Weights of a small transformer language model.
Size: width 96, 3 heads of 32, 2.44M parameters.
Architecture: LayerNorm before each block, learned positions.
Training: a variant of SOAP for these matrices, 3638 steps.
Each number is 200 + 30 x the weight over its row's rms, rounded and kept within 0 to 999. Layers, rows and columns count from 0. The size before them is the row's rms in percent of the matrix's.

# layer 9 MLP up, 384x96, rms 0.0744, rows 362-383, columns 0-95
095,166,207,205,171,159,173,235,194,227,158,193,205,229,188,189,263,210,213,188,144,170,208,250,263,220,220,168,192,232,222,182,217,259,165,169,192,197,161,214,236,173,196,204,229,205,179,156,173,220,185,159,221,241,221,199,220,213,204,187,188,203,231,189,172,215,252,178,153,176,128,209,140,149,194,204,230,209,251,202,177,234,242,201,225,221,162,185,227,263,168,186,243,231,188,192,220
106,230,186,189,216,154,199,209,199,214,188,164,161,227,252,216,256,168,222,211,209,221,187,181,163,174,145,234,223,226,184,184,184,226,146,200,225,214,215,219,192,165,225,187,243,182,131,171,195,203,180,182,189,215,265,184,218,192,245,209,200,269,172,227,175,124,225,222,200,175,228,165,184,224,218,211,206,245,181,222,222,220,183,146,226,174,196,147,172,182,217,246,215,164,192,203,271
098,165,205,192,212,237,208,196,206,228,223,174,190,162,166,189,221,215,247,218,270,227,187,226,195,187,234,232,206,178,222,188,237,168,182,183,140,192,224,214,261,195,213,273,224,188,236,159,210,215,211,217,158,199,243,243,219,187,169,187,185,173,180,186,216,202,174,165,80,168,204,158,200,149,173,226,203,230,210,197,197,215,196,162,237,193,193,220,215,248,182,220,170,183,186,255,206
097,169,287,220,207,206,238,284,168,133,225,171,236,195,252,198,226,223,203,188,179,154,184,236,185,191,156,196,179,177,205,188,239,158,199,258,241,173,185,217,155,235,188,156,237,235,190,178,205,195,235,224,208,222,218,245,234,203,223,169,202,163,212,204,203,221,234,167,193,195,206,211,175,185,163,181,196,182,244,175,214,255,173,189,193,188,171,233,252,173,198,211,206,183,193,178,147
104,170,180,159,201,212,193,218,213,178,194,180,131,187,160,169,245,211,256,155,203,221,196,225,183,168,169,154,174,141,207,173,160,226,184,156,234,198,162,243,131,158,166,166,215,213,195,197,168,187,197,180,207,181,206,143,198,199,184,207,202,221,199,168,214,174,163,193,179,158,202,202,186,228,154,168,216,216,161,169,196,173,128,178,232,179,206,201,153,179,182,266,210,156,215,243,218
091,175,158,195,184,199,190,257,187,183,136,227,193,198,216,177,221,209,183,183,195,247,151,150,270,226,166,199,241,201,162,157,235,184,168,138,179,168,196,232,191,164,171,219,213,181,237,172,183,159,184,206,202,220,198,202,206,184,209,201,202,157,227,207,177,195,175,111,168,211,246,173,249,218,219,174,176,226,206,198,153,165,209,247,190,268,217,159,229,173,189,218,221,223,180,185,192
092,222,235,250,264,225,232,189,201,214,154,153,217,212,262,206,163,155,231,232,228,162,170,189,189,160,219,179,202,195,201,181,213,218,205,176,241,214,178,136,183,236,219,285,194,215,225,205,189,208,178,230,191,215,200,235,181,184,226,237,164,235,230,257,207,215,189,189,195,234,232,188,190,235,210,221,197,241,250,190,198,171,273,190,239,207,195,264,225,201,218,251,203,183,232,192,201
098,216,209,187,191,163,198,201,153,220,219,190,193,181,219,161,172,250,237,225,176,211,172,175,209,206,236,178,196,259,132,198,232,189,158,247,159,235,192,212,137,184,223,217,201,171,201,231,173,165,177,247,212,233,223,231,192,140,248,191,191,192,183,224,223,193,135,217,208,209,132,195,204,186,193,205,214,228,146,190,140,169,206,210,234,191,178,180,253,195,199,219,263,162,190,242,228
096,233,219,174,200,158,153,215,165,231,265,203,161,198,191,182,164,215,197,185,198,195,219,233,105,215,203,206,176,206,155,208,205,208,153,195,229,193,196,244,207,243,213,139,249,228,141,203,214,232,144,184,161,228,204,209,185,159,187,157,188,161,178,211,188,148,199,213,164,237,158,160,217,141,193,208,220,231,166,214,203,183,198,153,228,197,160,187,204,196,153,210,230,210,171,177,210
098,196,161,197,159,135,213,242,157,201,162,220,172,198,183,208,221,171,169,194,192,273,235,200,199,187,201,193,249,196,231,224,181,247,216,202,198,133,162,189,215,192,196,226,250,180,209,225,190,206,244,194,207,259,208,161,189,153,210,237,266,200,152,221,169,195,205,214,173,168,241,209,159,189,237,213,177,164,160,187,175,224,212,182,246,195,179,158,186,192,145,263,199,173,224,215,170
097,191,193,188,195,168,175,132,212,140,205,260,229,203,209,160,165,189,186,184,211,211,197,168,183,168,205,181,199,157,171,200,179,203,194,203,213,162,198,223,188,204,179,164,161,272,186,157,139,183,196,246,219,222,188,242,199,208,127,201,220,194,198,210,207,204,230,200,232,188,189,200,217,223,170,196,217,266,273,127,219,197,207,228,261,196,231,171,213,140,166,167,175,166,187,200,217
108,224,206,167,218,181,205,211,224,161,186,198,185,258,222,146,220,257,179,223,153,176,145,200,178,221,210,157,172,220,216,178,253,224,148,163,171,226,192,219,232,197,180,254,196,234,205,165,199,194,175,193,204,254,244,181,152,223,240,220,194,136,168,176,226,198,220,193,241,193,189,210,250,189,243,161,222,204,192,160,189,203,169,191,202,254,202,200,152,195,264,212,183,182,196,137,184
113,220,235,201,176,169,174,199,183,193,205,216,177,180,207,198,189,217,236,191,177,157,179,153,183,156,216,165,235,160,161,188,236,200,186,189,184,133,223,225,198,194,214,156,160,147,211,222,195,186,210,194,162,188,188,209,168,238,200,141,174,220,178,219,200,155,160,196,194,196,204,97,158,167,200,188,201,242,223,218,127,187,239,183,154,208,205,163,220,202,126,183,168,164,189,229,230
090,189,225,172,190,216,218,233,137,269,201,202,264,173,238,221,190,135,219,272,197,264,211,188,142,192,210,241,187,150,186,239,198,240,177,208,237,180,189,249,219,250,197,174,154,215,220,176,173,256,178,221,184,243,176,214,194,218,207,222,209,215,191,239,201,207,227,208,230,210,188,176,211,204,177,192,221,176,214,186,237,177,235,196,227,243,221,176,157,237,171,206,206,225,246,235,220
103,259,161,168,170,142,225,239,158,199,238,173,166,184,196,155,191,181,220,209,177,214,192,215,218,242,264,215,204,202,173,195,211,184,146,198,216,228,132,167,231,180,250,219,225,230,129,202,207,229,209,210,173,176,207,236,173,197,212,214,175,267,199,202,192,181,204,210,179,107,140,187,199,192,202,160,205,210,220,185,229,233,195,151,246,180,193,187,199,210,176,226,176,210,189,161,205
096,202,228,173,223,225,218,178,200,202,197,242,200,172,186,136,173,201,189,207,211,156,261,184,188,187,238,171,225,164,161,244,171,204,236,239,188,143,259,217,194,228,226,202,183,177,244,179,176,264,190,206,202,249,175,250,205,199,225,156,160,222,213,179,208,192,193,182,178,163,228,208,178,213,200,166,166,212,183,212,195,187,214,188,198,203,148,99,143,160,197,221,197,157,197,249,185
110,133,172,195,176,184,226,185,178,146,190,178,216,216,257,223,187,182,246,185,149,166,189,204,184,217,212,202,197,232,206,207,223,257,195,261,206,238,165,168,171,231,162,189,173,193,158,156,189,164,158,188,220,214,169,203,225,198,172,161,197,184,239,236,139,185,165,133,211,181,219,149,214,201,136,189,258,201,163,191,193,226,144,254,175,212,200,197,177,189,200,188,233,210,195,201,224
098,166,240,231,206,260,179,200,246,198,240,191,154,158,222,221,156,170,216,191,238,200,158,176,188,211,206,197,129,222,193,191,201,214,214,223,204,192,191,244,205,178,159,139,169,202,214,181,143,191,194,199,277,216,175,209,175,200,188,216,168,198,182,216,192,208,192,156,267,267,187,163,209,180,182,227,138,251,204,176,169,139,228,200,222,156,232,177,200,222,214,210,214,160,180,213,197
099,196,203,177,216,201,208,188,205,134,147,161,180,167,216,243,192,191,174,202,263,193,197,167,232,223,178,198,187,202,181,185,174,181,188,220,118,185,211,134,242,193,229,201,208,235,232,201,230,179,150,164,169,194,186,233,215,220,211,163,173,176,190,188,151,252,233,169,177,205,183,200,206,177,171,184,194,186,158,151,194,181,173,125,194,221,220,256,162,219,144,213,187,149,194,187,151
112,250,177,212,241,173,167,241,199,213,229,204,251,230,192,208,201,173,208,187,202,217,251,137,224,176,174,227,232,185,166,242,216,212,205,240,176,153,187,229,167,237,230,196,190,258,177,134,174,205,221,185,231,198,198,179,204,161,204,235,233,154,192,220,141,187,202,175,209,190,204,173,190,200,172,199,209,228,236,169,171,196,203,222,213,173,178,122,164,246,262,189,239,247,222,214,154
091,189,228,188,203,222,271,200,240,217,182,213,178,227,189,207,158,199,213,250,160,234,192,232,198,152,195,181,185,193,215,202,186,208,228,148,222,217,287,198,160,237,234,181,208,187,170,187,192,249,177,151,211,243,205,222,182,184,178,149,196,202,196,246,160,163,227,195,213,222,271,200,249,168,198,164,201,210,163,177,220,147,184,191,234,264,217,194,214,269,179,200,220,221,186,209,165
102,178,183,209,167,204,143,143,185,185,162,157,197,214,193,173,222,223,235,265,185,189,194,157,151,187,171,146,212,272,199,207,241,205,218,208,188,207,147,189,210,179,203,210,216,263,190,177,204,214,225,205,196,195,191,191,150,178,248,181,194,237,175,197,142,212,189,185,160,152,159,195,181,162,174,202,194,206,269,196,166,256,197,164,226,191,186,226,175,225,153,241,181,217,162,215,245